From a checkpoint of a small transformer trained on Wikipedia: MLP 512 ReLU, vocabulary 4096.
Each number is 500 + 50 x the weight over its row's rms, rounded and kept within 0 to 999. Layers, rows and columns count from 0. Numbers have three digits each. The size before them is the row's rms in percent of the matrix's.

# layer 7 attention query, 320x160, rms 0.146, rows 248-287, columns 80-159
112:487443448432558435481539512413449480375514466475483415489433582563467421468419563506560449392518480410542488529569488554496482476470467433528568473486460588421534560397526470489474534471449444422541493507515517546555510422444489559612565519
102:501500516532480433475422404479521527424450580483472449558492548530471533487537465542476496420397450502429436352541547531566546465519517528438389516472551504457525424378538582467492551492444456483412495518572491518489500474476490494498484569
102:487376420402393542553486493552544436471507517495547506481503415433391482530432495483464574541502506533514541420481552546537531493473532563478482542496442538506439389563429521410398438588617477535468453464561404543538495468493532482562456550
111:534454594546500446568582567519515490493591554491407486538494489506492488469516457433450512539511510493413447409516491559435530503558397520456504503422467464541523538497504390370499497517509550487431567489468462571528608444546497465481501510
101:417474440560549545528436521516508490501463586391490525457460535519483537390436543473472424535476522551502534456526589506570485627511436440508416489497519554457476539525475543457550498457416547589542507466530481495520491456522483506551471516
106:580478538441482539556534485499524548503537485557505544484475510611544591542507432533522594518473571537517523458524551512521591484412447533539498494516489419462460549453550534388441550451554541548510468549501475457558537543477471460524587392
109:488464461475492489565549540394464548433507501563471487548548536522518408469392509501447521423457502482565454539557503464523444505535486442421471599512514506477490560480506541415506441465473453561502555498487592488628451442485499589536587502
098:453478495501517437607492492490381453550483505577556554475598543423505532464468525468622491521500560473546514480426495529479493461515437481536576409514472541545506447434511502565531538435493522478428471493527470512552538519467415509600504524
090:441493468553522530424429546492476599543547498448496527495500410533399579478475569483440527547472495507464493493525632512442508530480449394484472478625446518454565463497495510539412431511464492430466493576427500503480468568629422500463521625
091:396507491459467478493517525531489544440456511474473484598492407408430562484578527495421491574471492450375397370491501425495481476507460468425465474610549481422569593496540544511560508605555545482496497565541504449440456555529527470491531485
089:539466546477526541451521504599509448484508542564469409414465489441490482482458498553590562417535510424488620572440417501605516491473510518526533506419519581572555458572499547577488537421459476539525507441544530540527419471433542647483521444
070:441578514461426575537398522453475561403557591481528530521559469507513523479488565521496599508546546618508508537566471576492565436539525496463539496585472529485475450457485562487448501581550532437509457602525476487463502570596493509522492571
093:481541479574504525590423549412494512478518537494564555616561523495477542506576569508522455509440500532540446457583576445506574449528481495469472464662483466511495484441505536443515537476476520489483496566457515397506514572495482506577492522
087:531483434458454338540497571447456480434503485497523508555547434481533491418463477473425492502433486612512509527433456425437486559448486417439441532466574483465510620469474515407471422532460522490489477456546484476375458546562500486481516493
100:536517445543426554564486510492485648504496558531520436536540513415494517559590571525511542523557425455557460552501545527460486446508474444529466516618423435505489551461563573530445490484509419428469486484490471495531459514589488431529542598
090:479463517651550524566524570408503574537521507485502539686525535472433496509567554485515520462476567542574426477586439510572532496540451534548393501557548437527539527474466526501417486494521481523460563546446600451545563466519488372507465494
103:444506466530536490581506549433458600581523532529538553612576490414475507525538541462490509475491464445513432506439467470499576413465507395543460473546471448457488549484523547506453486522552480482480471592472543480599463472514460495508510485
079:452527589459503444464547451466484400460567524490449504474501381604548380470443472488486381480561548502371611443547450557529468468565454495448505450527494535513455520537450506395481475475449529456566478527392533507460515465527469606473493521
097:490513486502522512561461505435505483451396514431507523564483558405493549498569513380555477544461454493549541549599559534478553552576426415583508541544416620522509499498578492470395526498502457466597475419491488473469482419549453579467466554
102:577475480502523493559524497538497446467476454552474502512509523480441496532524486500484494441479456457482587485604491479495565482495552482527515610545440478489551338533495603426522499486486498519528484493547508542529448479499409569523548543
095:548496465487501475573540522535463485499456452507528537479425438482470551521506484416538528516447474466464490569425551509479464468516564424511477427493523508451536429524625405590473486465408485459418554595443409504473427562418469639489478552
098:570484474436521534478527519459453590517465541539566526610591499568585500491485502523380470406571557524500499523528508532565559581522512509530575517500624504501401449475458521560472565478422418480493454504498502522502529569430488551492524543
105:507506472498530478435486559468542494476467465495505526490435555458405550519509510547459498465466577470505406390500526484494472462528466535522520443543494515541467529555406472498613500407538447443491537410506508565494537618536475629535510496
108:591556545503502501537423466484501539621492492506542547410423529483517425506501514536463467583581499576522624501483522477451538528453533461464487526462463391517445505508523491479558545459604553454500585508504445530474490542483503446443485447
103:476578568451520465472512405511576482548416514488552550569514520489530385440510547513439484468527535569478432490607504589487555494535506485520461570603442499484526489412558414483570478449495452535608473417570505504550478592533502519512469588
111:598592521577417463550548474477477419381570588499494478496532491440417523498373440475435469503438468433480605428455554472519515479442425526489536537532540519449454449450584443482511523483550478501486448456496507514511548491550444564473551498
096:543536443481451559584494560582488510551459492503504418580548547494505555489436528518471491526429537517450465365562508511497548510472595411518464619545453418492486516461513551500480560525430482478470409461486406469533587513536440479527548474
098:501521458535522491530438573528517505525404431498430521495458520444574499542535471515522495498505545539482502473483601491453522499615514585439479485570535397430487487454593497463429391503563537533507486504490595374429482487529501472409548483
101:384424578520574538492432494560553427425473415517493405558594515479605516405542523467539490456564541500489479534540442413557542539473441492494474517520479443518469470504523444475500572502542488549506393540512488464562482520573502503399633497
103:436537501497457492501456465577516613553486542540549500522539480529454530483587465425503482455481492497540449505424617535510568439531507474481399619547552428480468502587490536533542596553540565529585479582463488489498540590510568539567498479
104:489541501450564586585496555575407401521504471507481504502505382523504473539530556446498571392482586514489559484459552568551421464439463449436498502598442491410546532488494489573549526497485430457459570439478513345475493508482494506522511539
095:457510478468472500507469512423506407462542549503533466431506500636513468429511501458476532540468458598569553536527495561431551431446531510491414440585483618562572503494515521505427513457480591459506489552510461414483562601598529478513406556
107:491574532539488489481476382622512481472512537520459446482440487389447508469457605460500506538445569440451437491513548540606551506489433451511479511431476534489472463416514480474480448512493621458496438588519514500498533595568573451476509490
098:515538515546488472471476547601538505454526490543521487465452445464484452533467443434512584599491527526554531487550459452542482427463564419539637471508466484427534577415513493550436482515625592537539582519497439529511518422464457479583493431
103:542577458552492511537556497433560499455531531429522453492496476533427516503585479514538481505514537328471554531503583502537548509470473418571440462538594459495571443406531550510530468481473362491538524538569484485531475552512467522491509474
106:419509430471477403500572535512491558459508464535554526467559559526549434439423544547558471485463433494423486485459445492486510449531476470516430526516484490372558576485539517597488485441530467519535468468459497497426555602497538480468495524
094:570495543416394515468433563474411470553459506457471496552516492438571496464494506507581493451490495465436451521449495464510494544477484533480546541546486516501498502415566472498468546465435587541488650527376575504618503572582525491598495471
099:525480483453508515444489510436434539433540475481431541516501530447492477530516480514514406614517429526467522479506535475514422631674576441512583442476483517468516517570401524496471591449504500591523459442558489565514501550500474467491527390
098:501491553499491504428548460563467495549574557531574506491492510561443460633435433453548434532529521487519426478475516579546507501468618441412528497490474439497533431579475520597475552516549445431419490520446562501535536423423496518482368539
097:449498570462453582562574543450489562444517438539620478484445481486495443522548496468494460583528588399471515449486531561542579460530518425518530549532445488484496498478477519370564465494413482469483527487514485419502462461493517516432481528
# layer 7 attention key, 320x160, rms 0.142, rows 248-287, columns 80-159
104:550446492475589453484512556532505507507467475592516522554461458492493531478498442532490494489497573424554462503484466578547538591561456529456477452586505570575560543594494511561456570478477451514516474552531560550526534412444531454513455524
100:530452472566474603464499490433570428479434539534358475533504485520592568468495519522496582492451500549560554486605588475550461466462435558460512552542432450523465418471541463534499462519514430548374546642480577464485523410498429464578407559
096:472567488496376582489317516549460434494593508550505503494491478376486530608522446456525548478472552506581427495408454496520583525507510596508472598567454486527499415549499535487487540515601510491528547451517477475474482452555493542469574555
101:453492603427511473590537524459454550545501372592505494454410467526493513442515584486545549434547464527528467501501468538491390524463459494569530569509549562459506518472485355417528514471445579530456551479454511446514567506497578539527524598
098:534505534454452470509511473431474626531552455453560505546497459519539397455541485445534457523507485555466540512511508468414452519455503481549401469392486542493476548506487563541575462505437443506497469492558580447516510462529552469501529546
104:500558488479507601510522490481442630433502492522453469432488485622544528575550397541556539520457495538424439561578451495543458481456516509463466493468454475484459537509612485440503513522359566540532468439560502492581477553504504399487550516
106:539492521463527514554557562478567590487472399472414471443559437496424517531405505479519517510421532452483478515486426544533551581510572528542542569560461400503542505519580525448458486585485519519483445488478529530517450488530535452550557473
098:509434525506430461538618587513473493529475489647627450492554497511450553435447470509559505521578540455548431525429455496482493427503519524456501529495473501488458627523545509426432500422534559503509528582498581546453429548503509516574407413
079:487470506423492539396470505460403496467572490584519490504441439578511446502527443543431565467553562473564469501429530457521490476521429531508532525484555479597472530564464590417572524576526489488519481520596511434543520554612464481472481462
087:515525458453542503555397524571504472555441525477430580515472554480419493556520425565454441471399501562422551518577331480487521491479412495525508507378449522424518500526573430531438404437503457413566484553574500470549500512564438519536457511
086:394493549515563564601556486419481568482471507516540422511450445529478493459451515479505548483483394523563514535459479455518496523479554507521441490476490598551487479572485619486554622521465473439492432515451530537485501536499549573512489501
068:488493424433379425393516506536472404456535517520457574503597561413480491473499490528452541504432475476608494471518460565454478494526441497495525532563547533525433491589570556569514460624513485490472530497607477511633411429524462407482479463
082:564598444414468558518440543621442540487517569448494563470450578481432500516485415525475450581509505598482482474502497562480467531509484490441511623510587467477468550486495403484551421532492544502576598424590465456439506426481453469520401419
077:518509561550538526577468626443526498526557527447444489568493454594558539461534497480494318562440519440472465598436447569450507535518494553526539475515491407424437523492490487549495524517572487501446504438526431520531499458471541560426522551
086:551544438425570441476505456509486477485489556440433608466512600509520496586532523505478574571525456532516431425540496496531457492487509570504613573550508573413518514474548519491556474463413480538576579532568454448473394382445443516546548449
083:526411537421502544461479525458502554402499440570451489528497454525525462572495443593467499531496565364462570610556423490464518480511559522581472481469520527582487503438460452421441550530471476424490554448423521474538578478541566497463483518
084:439480490488479405443539431499513542553518506488536476466400375508543424479443501444524539482463430489502419519404484443519526463492553443354471533523474506496521537461497532521485554480478562538471487628442496479440472528482420453502472403
099:508425501468556511460506549454521565404511474516417407552515409485559487530453438521472488455526581385496633454466484509488544544484447529477467471459526514589477492491432513467399652502499538416517409490451612486493542441509503460421466597
097:422505515589509437546515456545515396551483591522510525455475585458538527451464526472574513581575563495564551604471527454508400474482415502492553509574539593438548595562495510419565511492514527490605466500498520482399487482565487516463494469
097:469527574386466518520533442509467471491559441511474417606536479455458606497550525529555534467429553425550587592433566478516582467537450505521504502438543461504463441484426556468492466625472501538511524523488525527482434559503535422511640542
092:418562442588537477609592471557460494560482393512466508611456442499419491498559499463585471556473453526504514477531488445471536520512434528504442513511574504429535510529568542478513427433444513584528613478549521480534584485536514505627432489
096:505514627412498528528543470444503610519584363463603468512416541486499554511507525480484546565484511526524550560485546586579500537542479601479489427471502530497522491478488474465465430493470527518538510392508589454529495551469467435542488498
100:465547521476492377574497521504595465497556470405503492589494495595496501500384557459535442504582477488464535443617444479518558463494491517440545420453473539542561483556372545475597593457510486446451490400560515494534457571440541559473441481
106:492490477494485513491455444472474536510409531477509522429532562490506487509464512488534447382523540516516527498461600581474539504528526494444425474413396353484472559479520454496570555429494513576488440347565489514485506532489529528489429466
098:526550574459487447529616493539490541505497516495483562563436431487447519538510466490490537424493519546533505402568547512576511559549459505555515490580478526546564532450488518489510460565582537568580469429424508474466534520580523506522524575
115:493604567458495522492499501447425399431520595526540470445538469454536468487435526521565472467461481520471561495484514508544534558410471442542472494439581543514527450550552481601545482577426540446479515516525502391457395566514484589461425530
095:462580526527506575549476499504644530407537465509473530592525443476444523558495504500543477504496508495521483509501469537507464502437548554538531473524476511578456459402512335592458410525485567469565481498564470432537528522528479490493466470
093:561472432486437539468433461504550495551495514436523558548463434489617575542543448464513430328490525505540474586478490535460584508467482610524522464481528471488481578417507486507521500585529502556502528543473531582508453532561490519459449556
094:449475490472615399503458452575505445474602493425530441444502617558487542486486547530458536539474493516446531523462414512566549484474486506542488551563529415644505581402469499422496542549587491533485436578423379514493443435556487457531525495
099:482409456510506478534419440549442599589422517479477448541508543501568473478560437560486486607486542512498462452555573502494536569534469458480390525603454440483474440499369546584544441572405485461541586499513487518429531521503514488441506532
101:540476376539401511438473464467539495512556527466480425529463486497489487493517471509488426474509475435544482505451544528525546423391488404520454533524463471443441531452457536441524571492465442470495483446582495359432536479504488462442479595
095:581387551561511572540404497467445463421449473538442399582532483443555501405478492469466560523501514542550481562531475487537434489493442490461519425638580410549476503560478470504533480491518531544467441444515347472607523492518495494507560590
098:457515535580614552544462452469556581495518522479567489481468602513461513477449526453405536503539482433458484504554514469454499469486413470577476512408431521505518482494471481590539410438513534474551565543536522532670487568509475462449474534
100:500490494486559498460412528428447523542503559560531485517483501463518447545490504513549489494483490451483473600488442488461583476491590450424477488479507522450560578471482469588502487554520483461506569500563439540542472480572490520458537583
106:479539443493472542500465577550411526471423452455589541547569454593440471524514514472537466425521570466431544441504566482477482458500427451614511526501535457529537517430548564417565531493488460461479472436579489494447473508513466455493555460
104:564468522479397457516464541421533538534513506447392467531461538518504465442489501455445451518484414534460473498448491525484402469539501591499530505559532455499474544535507478533450483490526504447555538539554457563480447476514544535537536534
092:596495558440533501435547593460544531562471504526521565545480570496554433436507476512515480495493512460450418592492591570555493379457505473497484521378517433507574460511567491470449516529428542630487505572547565557558570411508518455464518429
099:549539399483504492532426394451507476452520577518487484490598496538469444511495460464469593420409445477471481494469525466469522565468514510495456385423468488522534511478552442451579483537494381513549525483522563602509538510524504531491504403
100:545546444446504465536549494468450507542525462378502528441485549506515373527410468555501508601475495571490374437478473521518537511466565448432549498499484513498555453494430509467462486540527437488418532538568542489456566451430524486580513555
098:502464491501478503441397451488504542454431567483523503527513496424373487505539470525479495546521437527449454380528466498568487455508487566534435569575472518468510553522539401450496525451527501555543522527491599463496457493364440521500537490
# layer 7 attention value, 320x160, rms 0.177, rows 224-270, columns 80-159
092:383437494516566461481569413473483393526524395497455537513485495443436461344429495530482458469429541499530470513541519546510517475509430460470469571533473551477529463521470521553493470488512441495519497622471540529437519598426435494501573475
088:529484525614491547523469408518504571521467440546509409474510537516513439477462528478510516523516432526524577507536475460586426552517505515490480529542470450534540491543538451428402561527571524508548476552526505529423619554516539568500537549
088:372485529614573389539487426531560504476542502410536504508522469533467528389520458489476469562518561589454494448505585524461543510495459475438449653539505455458588501401551429537561522511436473465461469504344545459545491457458490482462539441
089:490505525477436494498463514445530437474501539456482504450510473465522556528574446512395442521488555512397398606459527516497465478408586605567468527437469510508489474546468497548513557496508516455474561533584521510576578477463456602518552391
092:558403473415576536526527474460530517494445460545453605484431492534538517501516531515578438537486481485448494515432426489542526451541554361497513420587501491448519439553503518459495452597529527527522507539517512430472476468439467488446518497
087:479574517551515472471420538499452539518411524479493486549476435426528550459523512360481529461545539444407531513417493488475496459610492481525450677510561541513382487466597441470466555436509500583494475517505539511448422477457519520553508508
090:513464500459495522503611554517503566447585494466524440563516458516470484497490486515406514477533474566499470568623527567528563487530455404407516421563429470502524490521529505512507472518430427460511471433539643564440503468492458450394491422
096:462433588455512526491482544507500536540576468492489468420548515584537403456523421516394464471524532512474436538525475424473391646470443551544488547460441461556534490500498617560484514516612521547481480427509514527627493480609483524488539493
090:493526536536543485494574399476494484574415466547477557525520472509498531440467427450478466437445570485557454525492485491536517576475547539483538463514482484463520469528517493574482548437605536564416531475483444483401566562475518466488527571
096:531518466474479463542579475476522484452517582384497532613491526511594436538388415530424420514480490546535563404462508534552464445479415510459483501504461475408581499452440513479520383549481431418482429470515481439518539471472543482435461475
091:615497421497479501433532484400447548477475362527507530554416459531483412530494584481513486551573418530498476528458495407529501517474535481465471504450573502485508430534473475517492495442513523611443490372640545473516484467494465475582493553
084:562505455436541433513438539605587508565441547584458448572526479523578487491525463564438541532490498389514536430415411481477558545439464526560541441520435478560525431508568613479494537549465496596547526508523528553495413457491568436499417464
089:516518604479494565432510484574570505510421514460418438431439525484509520582513581463555563462512490416570538512456384479491542478543509481564581544523416584512503508530453521491549484522471508547498444428516454472493467582526528491462542497
078:510443569484475517469440444528478613461474381509491472416462484476434562544492435523512491555480527449460468453435418473536438539500473462483458560510491541414465471516426575514509512538564509596509661562511461502449464510481516572485525444
086:558414584436497527544453516517496504421508627487542514466548529459523398620572479480497431564410467507439552559506485575507485507551501511486565549503513522468439549454509445524437553457476634537468588477467448536404539496554509443586529534
099:508524443495359476551452417494506517528557439488506497422561548578579505421537606501415501497547511495481576446444508512447496603509417421456558401512508518457483563554511458518456522523540496482529486453434411471579544544537559547517409437
092:424476499524414565530486520463565510551489487572531478588581534424647460488511444471495536550474485462477495481399560529499471560452425426541552534481542417520524506477539554545538499395559451482495566518455584473520534575595539474590419482
093:504479488532504522421546557549552484475466562463614568475562488464521595538480493507510524456551552467576508457677521536495496503417470530455505527524521445486381435642474499491474450524442468540520483492493575581471497436433559592496517478
094:472515456467355442548539521498513489481510531478423591501435521529525526466487555473512448496569507505483490465568461423504462602524499484557521578575609482370518595442539511492483518520572419509533504498505410507473472521432517452565517488
100:479541511564468449557461563535478462413578549489459484476442499499467555508511420500447484500471463465442500459470489472573468529475497464521474486428500460570480494594546535569477539450487503475475515479386449532539412558508472477444514501
083:489476545550438465490612480512516427512511621546536437524416523515584513537503534520571537443476562517481504482551423447475466530500491532452551457517485498508524532468396467606553536470529540581498492590513525426502496480597475517529456536
094:549495513500555457568571428518556505508526618561573476478552437497490504477409448499535519534515501395583564475462591500579550483415580516537528464537463518543398433493490477485468503515634352552540508472498450463555541559612552483433534495
090:541516539505477484537511501398516465482547469600601481544520370588535536548518515492482602420518554464532424492474498548530536495485526457531529460445613562500564479557460526491544485492465545573620562539507498479538395472578572531444480533
091:493475496407480553450467401493528527383530461528484418504469453498516513512537541443439502406531505467491510529493469493475534444513572601475533471524513434493431531496450530472485501541571479568478545472483448488487474493435515439474520493
094:477448532470504516500487473574565529527540578432466490613464483581475480513505477519512532504572476477523439529504457552552481500438578577552601513529440561550536478447534545457494574499547494542531508441461490380461494554431464501540439510
095:481505487579482464529475569638509505422501481451560499524507583470437526483533501488488502537400451437525466475509546477547495472437508489536438425446539535485447562500597543549434474508454520468505480450485491579440484479527489486532517455
087:575472484466484513479433429436468531547502465432450511493541427535478538498507560488448516443493488474434522485596545553480417537497440577523450515584483576418533573587556473455539368517529486478534452521569437434493497511513473471491573512
093:523582509575424528477542482449585471470495599438491479538572427456490589450589468500551536476419517503488413492461410432455497419413458549672434491485563442479476515566468497513511521437464510498515443467429520519522530468504468530545570422
095:488523512507618510536560519388501456507528504495569531472536505457441535490551564514556589446438504466423528536525497465470476508530356488523407511421460503454481383554516533491433594585605378473529465512512444547502444499500516378458556568
093:475471374526484542542467491521452455519520420494445446411539514402481464567452497463478483494448395438536528462477615490508470493439448478513516549514515503552487479497546402484472452476430485414508532496463486628484431427628509505568491609
096:429517553530539444558496398449543477422414436494579421525605584546483415449554391553485464436557543530501501524459516454458470519472395491501417481496541510482434521515534489449433569486419488497429474447511450510508531470487505552447508563
089:479541524474586452542494557529485530495537450508615422406482522497422461495546580523561447414536515421508548417452477510526385419361411557513484484475489544468500498493450513552538538508505461474469516580580489505463467590494583493577599516
104:464524476485523466487495473518490430473525425509479564480435539478478413553457531445480486471526413449518552605508450588534542496457475496528477541378525551575507516508493503525414613396483521563535497517390511479535462608506480458468511573
099:480470577440545472526505488564476493438502454566463514547434514424547462522429639523611542560472517469412438513463520490441562504500434517523423550450486438525395563537615529417499497477418494573506560425461410458481564483531492473524529482
107:465492468466449426499431525390546474587500543542482541495508396429540474456550490565493552470447511554536408462490578373520595517487452471444540549497477487556476483520531491506463496461576567488513423555484617473506442542471468462488514522
097:487507468411413468496566515505487567412548624592518537519468530487519467497492469504617511480499507482370436508450515519517490417618497508515457461499453614510562511611534406472486487525434461550493511545472468491391467475528513536495569532
096:519477580438453543503483529490512402568509515571532404566444518476431454530517436576616530486568404464475517498463562495467477431451530455506462559494530434500511450497525528512569478504475558526491499467491621536512548491475622559450463520
099:498646539508441478420568450495498473477517423456439570454548461506494497546442474488518504498430483481583417580559426549493420577546436480449515525536426565407509522518522459609518536500446520552588480468496513495473493395535487434555557520
108:529517464461492487516530508499553599518552481422499531393417519507374499570512472547480443456573546468484503557569540522525536524575438529583475558474523603581485516413525530435568503568528478416512588462509392433489511414504496468499585543
096:520505424496477486537448608597511608503506498497487557444556542477504514466489457494472623439410500566488491517497462552460524449447534548582517484502570402523513528519523506453557390536524486535418499463546535534556463450423463478431529422
099:469459573405468509440395529538437517476465500460478534455484517534593512461515491511518533513496498591479558550510446590468517568513472525535472502538409449535555509478389500592576476558480464472562492551484579420502498445478470508563439474
101:409423515493495488492400432532448527425477481546471419452497540485471398559429471462447528440525517459547467573405509541577534515498491548525457474468473576530412476434537567569532517466492493442485493508503498509503565421469509438609499459
095:453466602510510540506549459540509511524447431509465483556525438593503594593490449494510501484480562463549520472514387502445564524466550467527492440551448480507484555458467442622512462490598551572421476486577420528436488574473480464443497531
095:461452449528532547466457518621403523553502452619587525522489425508528547456516441508494467478511473507498489567522493544559538529465471462596527541538548497466498592510595542470462515434448520486543543483544559550467433477591468516533497601
097:569517458477375519520517444565501494563482540444463536553513437517595468445500540507420389498500483566485477492513501538473394468483592467524531595497524489570541561564509522442585565501364610463627500569460420499436534494468505473480518479
099:457520488432532468563564451523516532486434539447514494448470447560437565469429470498570440506596512504458436484371462432533483467487512571583493510502467538375553448435558566458521496465554536556560421457492400461532512493430565425514464496
096:581576472485499499531472368579424508505436489505539553545471510519488488536325514562550424552561494543486474575439522495431476452545543510585466396485410506541496501501431449440471459520473472457454491538547456585422426507499507476437354488
# layer 7 attention output (transposed), 320x160, rms 0.133, rows 224-269, columns 80-159
088:509490591491430421535487500429520390555497484564429475582506546512594583508503489585514479470491511530503528641461500405512522465469417517466478479442413550462507503481535565518502518486536551479482478421478546464460441461480542549564511506
097:467527495434501586479542482562393426533469572478562451533481498388500544552535421523451501509466540491574459560497491522398588474566477509479429453508442560397436526469497565561513508511479501461559411485529435482468472454469437553424481459
088:573564532481506498550614520529590440493508420569460553520382470567542485539551493586550466445478544498457508530494528482443508439525540515481443493458499501491513440506447485418404505448576458501527459573524502505484461546488576477475516414
093:464461443541668512570456477531519575588510495461479531548538518568537575556386500499508510450498414558516434531521449453480464501526491505560481420523536542506462461497602523487414499483563510442465516439556410516461487558520446521429516479
089:422500427476455485456512509491454550600482503527543470488459447494487472482481500518530488512424485462486465518412555427539457391502504507503553437487530578444465556400473473563544548558419603535494493544479481549591379493586587578579543522
093:537488474486485407498455509569494437393469436502505537479580454510435519463508466552523575500546480540511486406531448432514481533494414560464616498500438470395517472479444498504411413450445544418575503597500472479444463407510453420455507491
092:486493536454464460558444510500430547568455463530510500528423569523528420514571509460482506426433641479582451613411492491456494438507532456505589536530562556532520500531371446432535431530511566508480512485535469503448571544493467526594408536
100:490520484512440569492462481531507555541497465441592492525539494516537592468448529465487512538562519509517527525505438580446448451475464474482547473489558508526548454469463466439493521552510505474373549500509396472462511528536428443540432426
088:547516482474546453480466563449538555558625405482461491508367569512529605516509524487549503496444420504452425632544518587488449564454495530513465495463365519529451457438481505537535465454404532505501511479423502492525500477525491656474444470
099:444444433427448495518466518473473535522426493525570494418469520427426447549488480511464499406537590460485498538494555536518460494462658522536389494349492561600489524490568455427499501456481569544459428501472570475457433481518481396552476492
089:523481590419613561527530493498461434503567471415523445508554483421440570398499442476421541576397450368537415592538477464455520472477509561553524491527412499486538524493512554545411520539515495486511427533486524589536536391552533541521542506
090:490426547434424528541489488459449507491473571429597591535520563444501543374574542444511458533509477572520521461479542568504500506504550577420521516456520439462543514540493496464504598527485520446528528503487521379560525504480480465488501523
092:517552385462484488524540420451524465501495535559486392454545532552446476435532571452436452598545502562468538466547551492446464531526458470443510489497542428538425523408490445607436570533491527376554528577522515461429479486600558534522424482
078:470441571517542469464538493528596489546452489582518493488536530557571533461578536514483430593432483397438434396467517452483530604458426546530580407446597473452498521477526564534435521437446434470458453389438512461571471592551512489550530495
088:591575526554519533540370493563488563494508549652495468484542420551473570319410458476548474501520483533569554498533487458499426478467494461542417446518494493552463507483429523552493566537440547487520495528519435539434433529498551468539472479
101:482573503490570596485533561544509474563421499443521490516355526536410453420491505484504491529490536622488449466598466611571473482533502520535446551550539495515599498520548551506484513561484495502487527506517512530526514588342451455573552507
099:570529465452528441450458509487509554573530409474576565469428494483467427449509443544534529504508555554372540497477490469537584530542495573508426514510533452467450461687463516474453568522504478535465512482514504521484456485482496583431578511
093:590509528479473465557411473378518466531488521530460421478441516451468484404584567504469500489466505542522448573530403542470594470448473461549566607514490594558515583431589492414542443559530563476468426527594451474380522529485589438547453388
092:542534505556414571468566487535468541565547521459467566497603478454460531408455523476441475478404535449455490494466510522515517449534571541477479546552477477498465492453545498520532519531478555408442486533538580491519569483439439488447505454
098:515473493494460498476460511576543460488432491506486461505530571502468541512515570465492516482457499537500570481470542453458483411451413552393407482512554509497489412395497501482527600446498454484542428576475511583470486523463461468508549391
090:474500393572492476513470566534520577522457607410581536495462521555478523457553494520494565465523505533540495452456517541478442559452588511588542466446571523504577573564618482562488523462444541456506508494479547477474514534466431502483524441
093:536529514539454473488501568521459534581542428527442546417500556506482457406490493509528486541455490481502516456529517587513519654490493425584397553432515556506470479491542433499533613468439481366551537512422488484605502442520492530546507585
089:561478549484476486527446446506468538556480456560477582418517504538529498457515587478491543569507526521507480456530521558499490473560457558487498550518472489495508541510630516543465514419551385554448490404572569546622451421578425449528521550
092:455527416499540526513515471456538510503444522494500565556503502564455471418474470566539437477572373512468401620521549551486520525571465461474504475498557549407392561422551507515507397535467442535611478523543528474466464576565498467467482482
092:511538458495526503497550529449569543554486559459544469471458499525589485450503509443503438519463513519453529413550493451416537471519449520481477425446577463596544481546512525569590437580448506490495436489498471469511477443581513516475438537
097:475544539524500503478410456487488498511430543605509470560403478505509385524470494469454448492492463474437465458393589452436503518500451507603510499500421444471494480487478492518563427600589552503524518526545556452461499513509437463548493499
092:447525516515459457501504453494468497549490569620354490549471556484483491506425512537513502431512521538522502562578439496480528419525465563508552476530446472586459492412520641504460484556519519502496591506429562444580499581540402453527454474
093:531333467476555412438463573424507521470483480599463579452445484550476545542408468503457409561471471509527482472562458536488578540443481465528478496526571467564520510490622526439490492517548553562491585560583391529470500563537467464407565564
099:577485620540478448486537468495428562549419447515445440551444510509487503560456468470476528511496508528536523481470415568549486450401506408542495459491458521528481564480521476518475526499526511529517482508496467488543614456517520480450456485
095:454575569474566544439449491498446483488471585513516502639474556505483446534505516529482492506511497616509524475559484565591508490520451561499483561461467520426502394562434443570511540595544457587494486504468530505498585539491541535569539453
097:478482495556469546471527493563453514543483460561449633452458452541531550547474479500476485531484526497477582523533462512561500529497537450545553582499539511451539466496477517447460417399536556468418368607605487495463509553605508495549527465
092:485512603612510599552517445445476426583516509448384500556494516496581493524474414435476505531552509477409502439555483515505529529640469525483524523501474456431485554465529468435488462552527601463526486467446471525561500453489499480506498413
104:491448574545476483521504441490529443475587440465525551507468442532488440518487501483351524546554566544451537495509412548441536502517504527567462476491515498460381546483531523452497559486567551578529399469452537340476567434434442396518470534
102:580541525477524459603571478521428415497517517508455527522511474516511428441549463495420600534467451447539492451453496508542489412436505477430485498522490529496437489472477386520516496509528534510465509458574577550535472514464502485526470465
110:550473423560526401419453511521548589531541438503545528595351475540557490498563522474500525580490487469497506703521506597522561559520325469470474507521411479470517472520460519473482472586469492481543524533495504549513470422538491448470584491
097:495502467450479530494488465553465499583466544468375447610515523467467448497530432558443517532535368426564559488500459541469477477489486450463457435489577405527519571439564502543506506523596461530509512487498488449437590515540547467415455378
100:491572501447555431452421501557503577448442489496438461539621414498556497553537508541464583568498517491487513603550407490517475467493499432524524470453529636460564546444563498503534431514396574568473477469439464428488519461602529527522488564
101:516450565514592563482385479458433504428474523494571430496538477470438527460498493498545521533558471548556617504374511493426568566505546562554384563445566435531527530505531539492577483485541417429539511589431462506427531443430559460517500562
104:516549514494547465418511517486480552529560492556532478466589507471530518469578483431501479521458468520517508492558523442510472570424524510494398446532474583556512573532606505434490490574574466466417488510489556483493406480449518452552486559
097:479413507475554503501569415429532510561529409481547532497517552557484555500427443588508499496503455515460477466588570514492474517471514410380468580520468494484475472484475466621529503504440514491497457493567396536570465483517563548458523570
093:562503556491553486516458529570478433578441496503599467418535482485453466469417488525459411516528546490470563600501491508491528574438550406584509385526542532483545408545460529496504512490524550454558567517387462467529533484570458477546545472
104:577453617501507505474483445549626406436452542531453489494424389385477429506470566483526437468374485441417544492543511528492469474513511467559404499536438493489517501595448522560520525603426462529471482499469533495560533523417581533525587469
101:486547506496519513521511521448476501533577545419553498501378508517572486557502574527539613488477634588647512532494454503473476617507491494504571536472528519562514492555430449463512487478531454554534459549484502499541470476549569554564536483
096:507530509527435492463445404635460400478501514453587480549435568479483541466493475529452479604530479476441561412474498538422447505496551488518500576557421481503435454464499432529392506450521617485499488514540479551465558466453483533501425444
100:419491492491455456545524521466459449498531498516535530554435586507537498466441581589462445568485441459498601576469486531481488492523502421503500537425480497362481512531513555478468510532671455422495539424552467494464420531487476501498447533
099:618552489480447471469505563564491564479456480428524507497506551477538527453509579483488456438411537451490533587428466470472494473496541518473530535525566555476479471457498524515523540445434496413361558399487552498567520528473480552501440480